From a checkpoint of a small transformer trained on Wikipedia.
Size: 10 layers, width 128, 4 heads of 64, MLP 256 SwiGLU, 2.56M parameters.
Architecture: RMSNorm after each block, rotary positions, untied embeddings, normalized queries and keys.
Training: a variant of SOAP for these matrices, 174M tokens, 2649 steps.
Each number is 500 + 25 x the weight over its row's rms, rounded and kept within 0 to 999. Layers, rows and columns count from 0. Numbers have three digits each. The size before them is the row's rms in percent of the matrix's.

# layer 4 MLP down, 128x256, rms 0.171, rows 67-121, columns 0-255
115:475526471539497511476485539535516483482510565518482527485533509496518460473522501476503535527505472453468500464475482527455542447470461512501541464516512472536536495456467529504502522504536486496508479494502508479504527502492506491496493511445428515527481481469549482454521514521517483474502525556486494438514465494489478512512493510494505473536479501491501520454528500467507486498490515506477487534482499460477562555500483500526526513470478485503472492514516490482513513468530519476482492458494474507486499473497497506514507496471535498486472501527508512469486526481492542496525462476539485488467504507540475502542510483540510489462532511469490511542523488492458487519493498507497511505500469470477551505526530473511534447473510522508507513481504484505543540478456482
099:491472507485464481474494506483495495513505486508535539527508505468498478555539508511498566466481495495486508525532494528455475521583463461515521509539518511532530513521546505517514473469495481498494480512482478500476512485505480465518526482519509540530511531506474512500511485492433507551475491475512524514492560480501507490506505475518506500522495514464500455532545489499523505534507526485526469500504487499487521564528525510529464477493470512540496539504485485499494483502514451496506494468531516519465488549512531502484505495536529510473496557509487476538499484491483516516499537472461492485499500481500510492500500503537511558511512519511512428467484528479465502484504515510511441499498515561493499525506498504471526538481453484564491461515486472484462474491508499
095:514509538490520540535500526457501481478479499473461497532448532517521511522516548545524536507519496503503524485488516494489485448473480535510501518521511479506503455488515478573529544524474520522532534529511504515499501502489524525456489506475492472489520533502474457556477494503490495478511486510504519483515509548473549490497463484475483435472506469461456561524523509473504492505553474482521525538493505515528477497504511536480525475503538475481509507458504528507534499488494519449500494547468506513488474507474530454525468495450515490449479463510481514518506502467539505505508480464540475487509492533525498524490463521540518480519455495519467501514508491501484478525496496506497503489517459494477539503529556535521511493520490489533493511467487474508477482525480496
092:497442528469527469462519517481496486520458496460520460518505491498516529482493520503477509456515485502536508468511505447496501475502483495512494485483497543530529533531504463496522518509521526488501496492485490482501511542537484477502518521479529507435456484489476452525480487502500503500495479475519549511506517548543461516534476506513465521478449481479517512520494501504490493497421491488535502507506519455483473548501507440468484454508491493465505536500497474477454498492477486494472507473512523492517460506512517477488448534487515492520528468486465462485474456503462467494505527484478507516477486497485498515486453506575513528508502482514503513534490497519511474510488535487483506488483519476494516495468495544476462500492450516553460481534506496460500480487457548
098:485518536449481543515523508498523490476484522488430491479532480514513483473474454474532526497506504494449495515487530470510526493564453502510517542521516484520488465490495480496504506513468473515500511546470538504542475501474562579459522522542487525495471562486518511514467471511487499488516473504508490467490534472482519521491522500566538499486484520498488512494504520510471495497536488483513470533509465497509511517568507505519515463460475511474475492530534505479515493458497535472524537472518463481485552468502536504498502513495542521510551510491495486504461453499520541446514472493467484494476510480542494495535508498480524493518511540504514494451505494490506510502487520495515505507471499496486467528511492503522504509493468499463465464486510522525504477475500480
098:473463483496512501484473513465492505514494507548523507525511470500488538551476539559481531520490472554512475522499483521475506519502486515512531501468471509515505548508480504488517534485473509520491472482532529516466497505495535489530515459496499518527509496515506509537501524490521516490477494506505475526514517501478511502480515449505506537528448501482498511506508460532477509538521523452524523474459522467454498509460514495502468482514507451490532497424488524503481479464478546510547504500502513512541469523515467445504541475504510468540512507526463495492501571495491497513479500465495500506465541502459516498532477506502545521517518526497484491504486524485497539499534502504490480506492508551546499555482483516471476544454533500486519513441507522466518507512523552
090:528540518519493489491508470498496559555508550477508525515519509522489495485496506500486514484529423525492560510482510471548529519450508503530462530472523493510476471478498537501515502499492506528497507522522537462478478488483513556494544515499497512490469477493496511528479517493494496497505506450478516499529507497525487471462523527496522538467510514448485536539542501527455504498502533488495471502492472540501500525484447519500509505465502562450482575479551532491480487511474471529495510492514518473488482497506489458460487508493510517549540494522520481482448483511457488502531491521514493484539468490493511507502500519494484509480492518485518563497500463498478485538537483484489547534471497506530506532483459468494489476532498471481467502492498454500513476494499497
099:481516471481534528489520497561522480500504517527495487491473448504521474500525525506463461471543499487480469502482492499527518469495484540479522467493514510519487485483467446490465483532535509483529526466524470460512508543500525499533494532484489491522494544450504473469481528524504498496524522527542486481470518447498463513511471499521437479460514516445475531485529514506520470502446497523517507500484505509533561501510505529544511493509508514494500530512539506505515493507507498472490489504529515525566531497500504468468485478481538495483467484504543496524515498472511517460483477478473474471518466500564483504503511521442483517519480449467526483487466467473479497531482510480502473535477498477537492521543527475529495520480490496497498515448501499511495486496478550
105:474488476504451528542536476481488514550468503462465482525497512510543511526459479501505473492504490515496519522504497488503519512513434453493518549503533511502473508552472486520477484527453490510480518525513536518488546511484502484542517564521503503497501521492516475487481496507478512488501483476559536492525497481501504467523507478482532522492492521493495487490493531509512477497483467495496518515496499530465443482465522497448469464517538435480528502435539485489486488498476482502477491514486474493510531458561538522488492525488500496525542488442511509496475456502461491491482526513491485505511508545483490550504459551466553513517513486494537490523460479532484450497509454490505510516492500501504529521496494544503439493531502495477530477491500510487498473499505485
107:498533488507471464475502518484471472485499493468494494452503483497513518516486480516504491507519498456516499502493526526517500483509458482514491506517484492503495468527557508490564507526495496482520544477483488512506486533485471524509513518480522499488524526517460518541524513495496492501498473517509496492532517450503602494488497483497516541497521493510512482568503512477479498512497460492492548506506525503470490432475515489475496478475507561495551499524506448504511454413497507480526523494492501504491439508473531574500488488508499502517542513505484497499490485525487484566531506490535512517541501558481520462475517482502482510510534502457511519474500507487491500536511441503498517486455516523519505500483528520511502503533527531514530518461512507454502498538483534
099:488521408527503519555502547470482454517468487573526501494501501454524486529511470504518484500494487466511509507517452504508508496490518515482527482496493492483495488484500493512441505525496477539480513461516538504510485525539530492494534494528496503458528500487512557505494487489501494458473476473513432510502510509503491510471481470464482493512477506534494551479489518541517527536499462519494498477529497502506516499470501483447540475523496492474477463487527518499480488508536555501508487487484509515485538489501509510464510456493510532485515477505520507491444558497534482533556495490529492460526528523521515487504488499454502472528482474473461493518491532537532524496523464498488479471491482539526457497500521523510541480495494510481507497493498512533446540506540515
104:479493517480465550451488484507484476490493495516485492507592549545459520485509569512491512528495512473528449494508481510466474476460538448466502510487474491497517504461497544458502505513524460505524482484520530505513550510500530473541486491448492467504479486501502526487533487486520533493482497559504502525482476479496511496507483508509509502496505515530504514461514503513514532485516511472487481483501443523542533558534508504526493501488467496479505506485489503499506522526544497538463551491480486518450525489474510511508495507488511531547480542482532493452479490493488496532490531531519511488507494507474514477521482498541534530500490486468482541482530516470538521475462471511464534476527509493482492530516512514476497506493510499486503587492493511494487491533462516
109:461475470496486487494504524492495500466489525516502539463485462490495494485513496555466558516475483498508497493517481482495517496488494515514532542484510549466526498519463489411536487474473499517462493469528529543486536515499465474500516511513509501563542521527520538491536492498469513496506518483478481477508501504518512503540500508474535463487477482514444562482478474519526520491511469467518479482512528476469503526540527510501514544535474464451482522486493524493485520534485499494500544551553443509499463500492502468548476499499505493492518470513503502487494499478478497504459511527509525495531563526449501508493484555490477472481480503511515512452512457481522472535510507466483485506464524504495546508492493522506507497479502486458483486476490517500467486498490459
110:482454516445525518478562457501499472504491488490490478511449472506529495514494516511526522496549501507493497483457534468464517500544495498506511524482495504519467478531545466565473520473487484483512504517556497466515484511515524500492518535536493516536493513499483522467460470514448496481519535561552467511497511520501477560472491511520552542497524531523520513516503538500513498500484503527493484474504515539488434501509474494515518474513508520500474511513529515493511516467531520533473484485501491488510502479518506474534512468489509559480462486496543454515506510487467519454507495501443470490478480466485477522514498492470453524532495505504538471481451494520478504501490482453467496519518469521530452513503504525509471501486535467487523488504537501488517493529491515
097:516512561502493551521465505519530527570493490487468513456475521511495484452497481481489516516521515516493503518507483527529520502487478465530481501520483523518487555508501532506470487503540479472501482499495470481474456510485474462496498504449511498533466486503507443548473524485534525506510517462463541540470500531501474473461487534483548495455449517532467522521516520511549475494476518475494523526524444488489497462479526478488524507531518505497474504488516533503511517503489498484511504484499508500492557511493470499526476514508513477484508537480480524518461537517507519486458534516492534523529473544506519481488506524487485496527556512476458528492526501541502511481540491527522462513525529544503465502544495492503505477483506440537485500480542523485515476480482524
095:576481493489519499470477484508457469556500514515514559489521556553524480510523475480535480468484504474534508511518518533503464473469494468475474485501511507463518514539543508517491486521495537499452475514505495540464471560520510504512501499453524488489463529483507526512531519485494485485521558472519482493544486485515480490498407477468461547464496501477470462487522548547487517491473504538466515498477508496479509483489505514475471501531514504475480508520494561514541505444462526513500527505429490492514524501510454523520481497506544506441493498519490532500456494511522522493507517491525491510492503491487505516506508479494513498484518510463538481537489504502512521460469495500504474514514478512498474503540492467507495524478490504531475488499488495492506491496481489
093:545471489491516490504481504519535502505517474532500450503518474477523486554495533488483515497508498469504520518492453474551531508505487530501501518541481523516495491503489474507488559502465553473504491488511498507559494497540450491487493516479514461487516522498505425527449506506464505527503566486514528456498471460521520502538521470524475472493482507537539529473476512510508491463468487494493501472462484519531535507555520511501495506460491517493511456485462511497492513461459485488509457549498517527514462512487480550511496524473486502545538500491530486473471505466508508474471492496529506474502466480505502468525506494487469476493483464465476459520497489486497481518509518564488516488501517478448470502494472525505518544508479508461494506466486498545517494475520455
098:492456479467506536491523467464489483532507516485492520454481465469491546461497511499508509479556543487491487451499502462494506495545477516515515525493518460515482493519535529513518518482446474531487527511552510469498521505505509510517531503516493504486526499496560458524510500530458470478502511501499504517501516510510499504508447512490521508466503506514500484550471501519486482503487527461475500470471476509490532472491476530492514459483452477495509443473498439473515474480528475496484512489487478475477528502530517487535514491508505512498499498509490525484496513479459478499531530478489473514446488517543473448453482507459450524524506495540526461465467483473480479504515473485523544542538519512489492530499546477501452486546487544502519488506534494548523519545489488
106:540545509500527489528526510506536519521529541462518484481467470499533462486491491484517494522527490511517469458467538463476549463472544564476482488544534485519526477510481497500451482490539512466496518483427514443480484465496500495507504532451464521479493466472497499470484524526490449479523524488503518465523475537485489495456512492499502514521486487460499499511504499491506467505501465501500456490465533479480516536484482472534544484504490530467472507489487474512480527455513526503471531494520518485493525471533452497479495488457531502482461499512512498543466501512523529448521470506551476501477455494516479477484533504467473504532487526478479506530487495490503507499496540488518451512541478505478541485504487501538475493497485471515481500493488524501525459488502496
098:493475497479472497540490484480494473489477488527524512536473503510509523475540452489487497501485489558458484521530491500515477446516532507482502507475470503494521497523498500528496546489493513472494496488533529544443500514510507490524477475534506468522511523509541477510512493469480527527465482518473477553520490458471509505498438495507460521524487530461474504494511491518547515518534476527537480515502482473471480488484530493514476511491529466470502537524524441542518487538470491529541487550526493478519470519510517497487534476507507483500551500477488502487472510498476500528486522561467523497496517493508543463493502508492517492508545518555472517482523523478517513488485519497529532483492497529499519531503538472541508469481508520489529562508516592498470500493537520
096:481500502475500531479524501516465492501503482469495522569546503506461478508487479475472487487527501533492564520511504522470491472486484491494525513504504483491471483520543491488526534474507514455507491474425453489478467504494503481478497499474502493537495486492512523477490470501489513481506552479487503492522478453528466513523508526522478488476422461494480526501493460425493505495518570548458483504486492480499496498487500478522538540509492545530510531464495535476507521478498484484476510491486484465494491510456501486479473513478484536493526484444467495462494496511478490504484501529507490527434541484493498515496514530479479513535512457528519535471503526513513479484507482509529553540485451492536499522518477501509481520519498491486478499506473497498510493466448560
095:505487488485484526447510503464483471484516515502497514475516538493530464536481480497488464473503535524487527518499483473492503534511508533496540476541531513491495494506484488544485521505462525508545522496519486490494455514528488434504451525488466458503511519503498511441499507489518505527454505470513505485476503475501522485461507512443517541544488461541517503468516503498514496500467524512456469497522494476475523534504523456481493491510448492497502521489549506520506507562490480535525552547548529500533471504497516503460514470536529499497456525453459527520445497514486515502524513513509517518520482487505511516528515474455537472478522511453474532555479505493502500485456496453472505513518500510478520514509476508489528481508475503518509507512547505489478488499442464
095:527481514508516499515482507501523463494496519497445487512496475483549516541480519530549527526535471467503471457490518513540516489497502529490502519515503484470457521483482526493498463511517483510507502493472528496518451507512458522477489519476508514497486547476512505506482498495469480505492485484494469472516471516492499474545528493515523489476527500467526494505475496543496509488544494436497504496486522520505476492526473554536493464536534471478501480449513485492459505490511476460470488523467452525481504466498512530507486482527519495570461474506509489545470491539486479495515479493513491497448512454503514531495502550491510493487475440515508460511479479564460505480505445513512487518486472502530516487525536503451528555468549516463521497538488507512503494527541471
096:508484473442499510453502493515498468514465502478483501502532482512488450504505491471489516540502460489483455507510466540527538499518525506527457535479483522476505519496504555440469496527472498523485490535515462476498499496501546473523488509496502479493522479521498483511492524517480484497467541521480490488491478491482526497511475429514533506497480524532493495464528511523522482505547492526502484525521514468492539485525485498478496528535539520430493507475533536503519524521492466528495493548534511485489483485483516462524504524513525475488483488490490503506424515492505513485566489542464514515484483524489479453530434484503474483518533475526470511485462477502481473531491504496517501502495549529452478532525485510508497433510472531490531508497529449496498504507479476
102:522522513530467528514480562458473498468549503545514468484493512519512520470474512508514459528502531492500510524513496504466463512493501515526470497548501457486454501470508507548533533480520466532464497504467508534516501501475520477511502469507518422518493524527492493507513469486461516504498507459484481511533548477505517532525491491535488511480512471457502515539466510507441509496506524481540482541530478501551456456501497469510496506509504533509515480474425509502509534453464490493520507507455498522457466481501494486495499486513495505480507519516472516533540489514529481531484483475516526507488502485511516528496493527531571483522481520496504558530517515510543545508531513527486504490495483462535495526505477480504489511486499533472445506510485504504485508489450508
095:501500528490472516472491479487491498535462524491523504514497510530510489503469533517544520488495452521526482519518502423482494506532524569494481483478500552474492539552529494483512452475497495509504492459516450517486500474518473468508499478517505518504476516522487522526472494487523501510491478493502485487528515480511523477482415465474486454436540503497504481474484491505523494517480438467491511514492475497473519537523497483550493539519493478473518518522535543521464503519448488515506495504521495506527487446515469497529516501508511503482495478487505500549537536501463479523505524477475516522576526462473519497543482473519481478455517468484466534529488507551508505481514494495465477524494517505491520498497505494484493494472496533512486478509544525460495530478535484
097:532508514489543557514511486517477529530499499460466486495500510519522477478517521480529459503534503490505514475490496512513517511475490527467552459472572517506500486505543489495506501533507508492488483501536508474501538480475475457513520538533466494460496504458521449493468518528499476518516543521513515474516447476465467527523538500511478499501499470522440467499483491525464472457475463513502489506456498487491501465495510529488510466516522523448461469504523536479509489518538486492502451474481506525486507481527521483486470490485535525485535465524503499531495512478505501449445492513519477481482486521524474528512478519495503472490509472516526454510452492528468459536508483493463535520537491507540503535515526466502478465490494514556485458475489466510511512504480480
094:501477483458474523520498481508512494537491500484518489472480546522563514541511503476547498475495494501469463495509563509537538505549468477487527505491523489485517474547505522483484485530467503507517524463501464473465508511451522511484493531484462510523496502518506514439475465524511464494517485502523541486485533500495520505484514475463471510533540506487513546454492466498478518493507507531489452517485496520517521503523477478515512498482499543450440489525515530492474483512514480482488470519519486489488487470508500471506491488492518516521510502517487500509491541467478478519507472498481494454508479483500473525512439486503468500531543544479477517466468482503503510534521529497563491542493496470480536485480507516530484442446458551468482533542496485530521528505517470
095:511495487481459496472487490524511459543532543522512478536467498482498533509477495471455518500502488506470456493500480487534507508471522517522528445509541529486498500549508531482498473511511519501483456516534502540493521521527542507483509519480514490503438519507521489473518478503512502512538495481525461496481504428504504491508496551533478504537461493490464497533520508513506518473499485545484479513511522474507485548526482444506482495499520504449493505470476482522487540551513502515480508515557495547549512471494464473491503492490510481469459532486574513513474465529478532489534509457489504512520523482476487508488434497501501507456465514544475539494484509529478490508478510479504481538508479510552489489456535494482488482513480495528490456538509508485481482489519519
116:519494501527473487481423465481471510497518475511514499518488494481502502514462523527509480485509476522545481502511493474504463507477495487489525516474531484520448543490492509545502491500507490489466473494473494518515476507518522487519496479485501535542519485481482501495439516518490475455487471524533467541531538477535526486487484487493496537477477508472507478478502518488503533540525476519487514489492534472483470511494486525522487488484538493489476545503514484484531505494502518526488531465515540453513517487541484517503516464482505493538498504513477494523494461496528482533470487523521475528500498509498492535465498493497519538466466485458488524535481584528541567457486462428489467518473478560509463476478507511465505513432508481487469464493507549498503509515497530
096:509533483516484486490490524504467455500484560512525498446500507494481513549499462496490496484496490472512490505509522520489478489491515507512555513523485507483513510515508539488500472492494515494499501505506483485533455453506465503513470481514515499533484540468485477500526526481543525499477492465500522487509498498513538556502542473514526503461524491449503501466550467464497535443532492480507512478504518509495533501514527525498493517504522484518505489504495497489491491503453448475510570516534483528485521539469506511502533516534505478443500555497498502497522512508509490518515509532503510502567521492504533477457508517518525533480457496503487473475522503517479507476488530490494511480449534511543528443536449461477450520514466462472559463535458476461481512499522498
096:466547461479480488502481504494498451472516505474504490531510518527530519482496494463505475515539518515505461486496525478481481494500496518482490504511501514471490512464495475467539514520498497508534461518422531492473564508477472485549506506528478511527519544481514528487547493511476487482539503505520515504489504443517518421501490509523510541523491502517538472494547517482517491527500506495482500532462525485498559514530483498515524522489509498532507546475508513497543497479540486493513485439531504531485493508530493491514515510496520500480473508512484512471434468491499531513508486482496521491509482504482507485489467484478507495528544457526519494465475549449487547508512477499545481501483474488552528534515530509513481507466499485528465502448565469524511519531477526
102:486489501463493545547490515479490523477533486469493539513491520444475483521490483529498405535514466536492471474491512445448512483518497534510472517491512500472507496521529498506533513468454461486489497443480469488536457539504488503456474538505537502496517525505516468502525487498489480542504520533525548555506465488488517488519476518525496467484505519533521550458481488483561495486512496505510475507496520517490467501528516516481498468494494479454455486494496494540550516501515487479504484546503496496487496521552472490501514483507480525501493470487504502522493513463505516520480507475464515480430479447524504490485464497519477510502549521497478511479508493483478521528505461512466507523518514534507505496498546483480498489463515537530513505493495480550479538491506508
095:518501488515481504466509459506483521500493542526538503473509579521510511522523490539482513480515530514526525527487519449563491519514521508543507447483531537489540507538522520475509480444504509472514505506546491477517504516541487503493477499483495511499542495508482505525516496487500518489461445504506450509468486499518520506490457527521429487516490498496471452496506517507511500483518533463520497508522524491474513485513536533524496526518475481505467465468463485531446474495432493531499503462500521535494521530494520529520481474505514507499527483465496471485492551534415491489481494509497517512480518512504509498493521472485469462499439522513463506478496491489495452490478507519495464485538515495499490482468510528500465500495472529520533500443493497511502544522520475
095:502507518500475491528511501504509504531470479488528500506485497497500504478481501480511541489497480529525510527510507533496484503479496506537455493457521514502490490498500450501537515503482494462459455517487478520529502497520464471529507487492528500542530492515502439510476457490512503497526452452496500545541463473475488469496565504477470492474486483526502522538478498508508519465500524520490480539529482519512467511511493468497490546517501463516528499495491517491516479569488508521528506490565486556481501518515513521454486524514469494518524507536473488507509507567511452503494524530507502486467535468477498494514468563526536476527443553490534541475517489505505516528520551513523443489493504523483522490477465538486489496505491526502537532524503479489504480520527437
101:543497553523510504476472512530488546513478513532537485468471501476440480514545514493458466457482482486497532516517519478506456536484529503476508493472477504519506522486503464484507471464449526483463513472561491511520497499500476512491497490480469502542493495481514495480545463488494493486508510556459472507498508511490485548545468460509498503511505484552516558490494470494505489550458475523498527520507468467517500486490503453508476495496465482511539483470482542510498517489514501490516442504458488475513472531475488502524516487499476465513501495511480548520524476498515494517499500476474521509482505521493536465489504540496479464450547515492469491535511500499547527527501474495475467467520559495491513509476448552468530481487465475489485532521493489514486465492509485
091:484493483513469545494496521511516500471482523499508493482503515493524523476466524485504501549522492485476511494499564444447513523475465564525456509518484463503496517463479518482476474470520490513496483482514513451467518463484452477516517489491477466475508524513485451518514453515494486478500518521511449448488492540470480491523492469508519505529521507492475504581515536508478470521485542492505493513528525503472531501525459473498505453508502484558511514528494468467533505520479482504503489471502528525492513447518487499548505502514512505526473464496518522482516556492479554511534488487554488535508491504470504475506488461491491513468511483505500493555467514509481503488519553497487514509530499450518514502479536509482480513504520530514462474525490502475470539539535504
097:493507496496498475487452559552470477535502529470486497520497533486543502483532507475506540518510531485463485501523515526510462513518487499522450505527509474483522518504462518490509519471488494490518487472509502465468500525463431462488525517463507494458499498522469512516521504486506520532475490508509581484474489497476525506540516505545512497516446499480518510560461491534584455485516443485516493529481509476463516513512489453524500480490485528498534478483480490481469513515517461489524500502489522487533490511536464504467482506495449451519493488527499457476503523477495487472472476560472491489455512499539515497461506521509490512472505487497513477454478506537456481497529509523530509466509507519529509487496463470495494503507477535522527485484477486508510529500507518
105:491490448539504464491507503483524532528499512486512483464477499502502492489516522520517514487511521457512477486498519538467516508475438512506496521484472496519479558512505493506520445523480514517542472530482501497511485525529510519493510507478476501496520456499485491465496509506513495489549483530533589502498489513524511487486498503484481514523523519454550490487499505491513507494479500532493509518523480533518457519522479441484482504460506485502464525457560488469492477534513476563519539465509526496481467522553515509527511507494537514504513509478499532496428530489532501516523491499534482508500491475507513502543541466545519504465476508457470568504493486526507526485480509493512501462484504478477444503485509552479479491454523487512529481527513510454499487530549485
099:526491460482540497519479496485489489498521540517456473485544536543537466529505520494495522504500508516469487467511504459410514472478489496521483474511545494546481525495479519539524525500477494464518473518494471506537534522491477527521538530461519479442470503478453491506509495523456498508560483514527523454461478494503478541525500518491511476530502499482462534507508515525538497485512516534508461484512499497512529481495511501491482467479503496471479535511515479469531501507529480485468490517486489486526523538509471521523522518493516498446483448512523472508527486457514506480485514500499475445503447501531480485522445494525498512540474575480456522478451483503492481515517517490481484515506501502473491548491505499472503510510486537475529520515516493514496521484481459
096:502511501472494469523452512511494541519481484507509523520482462520525517510481509490502510522485488516487464526525492544481520511543507533499459502500519506484489518554509500493485537479443456541522471467510485537462540498495516525502500500472478535497496494514484470519507495493496502502512501521529552498503507528529508523538502494531482581531523496491528459518479509514500519533514550518487487536520464555508506444528498474530471502482497498497488539486509504497478518487491441526542486517540524435536538539489530496497479498499464494541510511498495469501515545506536481532490499506423514527498525511491510518482509459535478485513472478480507512472496518547505506499534465531514517486460485526540519509468441491497508513505486467505538515488489509535503426509504500
095:523529505511496481484496532521541479493506528503506445465459498497513454501462519512509508566501534470471503487471500568503491488460505499417468477501512498509513493484513486496497502498502509482512521474467467472514481453478468521527483479471491517468456510470478493481519522532510464502501484501475516457523435457503507495528548494504467518501496492545529496505529525466518459528494504468456492514493527492473510499455503496519527507488473527508504524521502512534523511431495504540522517500449504495493498490491467535511505483531526510501468484503516505431518448529523488478503517475548486507497480490491485497531470480515488518526506525474526490504488502506509474499515490484521508504548503476499444454541480496486534499520484469497474532461449489478523455485518549
097:452493478502470466533465494515474509478513523495452499549505490492507473495497494522525524524504501500508472516514496486460498480464508534525529501491523493492464500526452501572500509511515538528526492487495523520532499502444510536467509486460529479482510469502534553464516536484493503469523476520484464505538533467531481512486524546480480474496478511453496489501464484469487499458497510438537536498528493472471489445495510482454503480481523521504500476494523514522477516526519498482484516515517494521488503492460487501509506527486536484504472423518466519453555479493548516531505526488521517476472482495496506517482511510539502466501502488500525480485518538513510553477529528473477489506458483504501553516504508455529542480457546517487524518495459487526515523504484464
095:517469495454494501486521475455502511495523497453484529501505491524492519466477512466546563489502500492499465486503521505537514522482549459496480506474507492513468478473488530521498508537495495474549525493493510482492505488479523486534483516510507491503456538504542512563500504527517482510527471514506581468527497478566501478540488469510520510513508504487480485500486486565482472544494485501453537510499520511532509493474508523528447462475477521544462472490552482479523476477492442497502460502488513526472490488456490496539533528500547510536487473548481498460516428508458496526475488482547491492505463504475484523500520475520482514489468487495508515549490483483511478464499498478517487508463493468515491489497508490490499482465510527511523499514465491487505504507544499
102:489500520518513478497492532495471473514498521521507490525451498510504499503510546540478529532497455520472493485533501441504488495551489512486455520484503498462490465507491502497474483458488471504478490504512538525498495482501526507513496501526491505495525486517473513515502483486489488516491497458490465505504523511476481483492502443503496514476455480503527469462496484501525525467484495485480502466551467520505542504493513474509502471492597464494529509505506505518519512513514538509502495476530553581453511508518485516468438426515479458497510487516471464540482519507503467557477505467491504537502542467482508498530475516516519485510519514510533505488507514522474505464561461503476538514444503513543505471514542515468511506507492519544503514516523521515499508529549479
101:478473520497515475496495510468501469500462520512488536511510537495543513519480547519487489509496463508473526448492508540497504498477505478517503501486524522491502493498525538491474492504492500512518468475497496484511521530488513448466506515501490519508523484475475481523503493518473489514465483519545483553538479521521531539436427484504486546479473519517526515497469471515546483487488538495426499492486521487500474498487504475480456485501523490474461506476521543496518521491476508487478483517484560458493504498592496483510480495504493508496523484518461464519504519428442495480500485477507483487482488494509485516513490458532477492524499461499524526510485539475466488488505511481508487483534466505509511466494454539487523506511502533532497462456468507477535549493478439
101:543508475506501530485472520477479563507480516513495477447475497516530468488476495490537513544516487492488505502471514498492469495521495511543496497505505494500482469460469517506485468455505450570487510489468442539480488507471450520496483504528483525480521466515500497498488479496517526505499476490511492475446507525478510481509556462563511515495506488529505523491485521483523530483524487485473559551491500535499524523465514506481515497505528501528508484453519545500528474516484535501529480493492526516473483489538488503499552501460480494503517488484463481536507473563524491524538491427512489524502492498477492546485489501501473509533518532521518481475496522488509505468483526479478451498492495474428464502487524506525500511500544494522533467492534509544511524479539499
102:519480541500468516515494543538492500469501498497511521543490508503494513531467505498507501501532509490442493488474477512503493491502483498494542476500501534481484474495497486492537500513512496473507484483433477506529500528508484464458525516463462519564453469484523519506523490522485495515501509489513519487475488491495505469535560538455481521521497498561475520521507518510506499508526468541487503491460477466534498500577491512547499533517501518469525531500496561519546539479552498522483482485482541474459531467497536478496497517474508511509488527537510487485493461454447517487471474518498470522461472512485490529500461472527526506514544476463474465511501496456505481496510535513493464472526478500470487506473474537526494458523479533516540519495496486493505497451517475
101:460492489524507503476507492486496469474509510453529522505482473472491498442464488512551492461503522499475510495468518529561525538492490534484522505512515500542433515480492485479478518554485478557468533507509539486504493497512548492536524523525473494464487464483448465485504473508522476524477508484481545479519539498502529504482504518487493485479502501539484486499522495468467466574500475550515542545467534533508480548507483497485517480484518507495505498514518455484494459505556475483524486521547518489475498508507501494520538504498527478509492461524563484512464525508467543497511485520484489485502515490502485526520503493511519454494492454530535448510484502490512495499457489484541505481518454495487520480495519529499456502487501536522501532489483459509518513492512529
096:550502538455477514481504537530497475465507507521527514480492477467486506525536481515485488456497470491510489524501511467492503473521527489474547504479487488551467505480508464487536477522518496565509538495526476512502482521530521511517505484471506471512533496486483541488547473493504515520530475537490481507519561463527526494515531498557494537502491504490543492481512499469503494523503482488498445473516531523513520528492549512502500477489465551521501528484500500506497447484489492532528481529459527505528464517442513495555512466513547484487521529474504489550475506478478526497472476510505507487522518516486524475497552457505465453491503507474535466492533509458534512505519469430492501499484508490499511512521459530502443519507494510465494498499507505490497478545462521
099:530548505508533455546478444453442528471523488478480527522511523526515504503488512521544516493507527525536473527489494473519498484498505544508479474507513488491506483487498530472482512495484511477519532515477507515532504479478494548489522519497538494456478517518541486507486506484474516480490496479513477520499533553526540555486481519521497496435492508469520485484520508500476504506541504524498509515484464450521479478489513497549474524516449506447488516499517475518477503504508467525536503571515531528505553473503492501518497482490494493512490525502521469530527527496470477513438475498491503496488482519495502508416508509528508477513525479499523491559510486547480498475509542485526536454542487517490470442522492500512515471481511494548490521481499488470490528500466517
098:512520501518521483493486465504483463465536470515534534475505490558496499482533464515504556497509502482485473503506494545464515463464527479498564441523498497504551485457518507452523520551542482497495510482521485473493490483517490523518517527517464509495529485502460446515477514510472489506491442559530476542514505489481473497520532493514457505535518537497477450521486481492516514459510503488495530454507488438504507491512496485488534510463537511483499446499488474513484540525498504520483497486499499479499510490500514540461506502536526491524456502535529463506492493479497496451548461482537497521535504491507485485506528473491550489493465485495472480475481493502530514510476505483517539538511518519470468552465518471468490509497489508550472486514478513477514516513526480
105:486468487520480496466469511501522512546471492514517507512463505446487488488464505496525503508493463514476519488507487504529506527495529482488534552525494500512503520548500518483480465489468452552480492493490521517489484505511516468473512520477486519533492499542504485524493490490550505470528481494496525504521483489527528519544502496490537475461494525485489562458504458530531519511506521526524486498497481494504482543494534442522484549515535474482513472425504498507485479513510476508498491541507502470456510518486523516512455533496530449488550483480544524522480501518439494522438508504505490495529548570490496468549518506511506502477494530520497528520509475484485481495495528541507495468491515516528543503498467515503472480525544561485507479464507491481478521478468481
098:503465506494521487514505529483528498476489509527499475551470498469525477564475517482478506509468508468539509511516502523482496526551511502470482500527474472532495502458476516495467493475494496499534499460521513492499488489466515548523472465469462448521533512506548508471488502484484524513513547497482501492553515515479507519495451476487527510521547508527525508480478474524485508508523461472522497493497528529531509478469516523473490474524471495501485484526484491499548465458532472458495546502553497505489449481504478500506503480507525518477486449455494432507498495506474512522518488479448504532486502481475518480513532480471445509545506463487524512436506507509513520512488503531484474545493520491491512516521449490519487517495469517465556488475509497521502493517521570
112:484494515482477549503474473482502521524514480444503488501518531519473488507463512513491507501490502501509493505508523545549498514511468469470508480570503503462482527485473525508505506518502499538479494520462542514474490493507498472526475497494492541497470513513534521520506441487480503530488512515491521519516529479492509481500482490510518516461458468525509456481510493464517512500474479601463469535516515501487468507469543495513506513520500509472542531477495495515491513479485459469519566509491501490459427495495531484535496510512497465479509508476462478516511472499505506497489503516477509495523498551466510495489474527527521483442472524477501501431508487459479479499493498543522523460502533498522536485522486506493505476490485531478506509555464474450472540506457546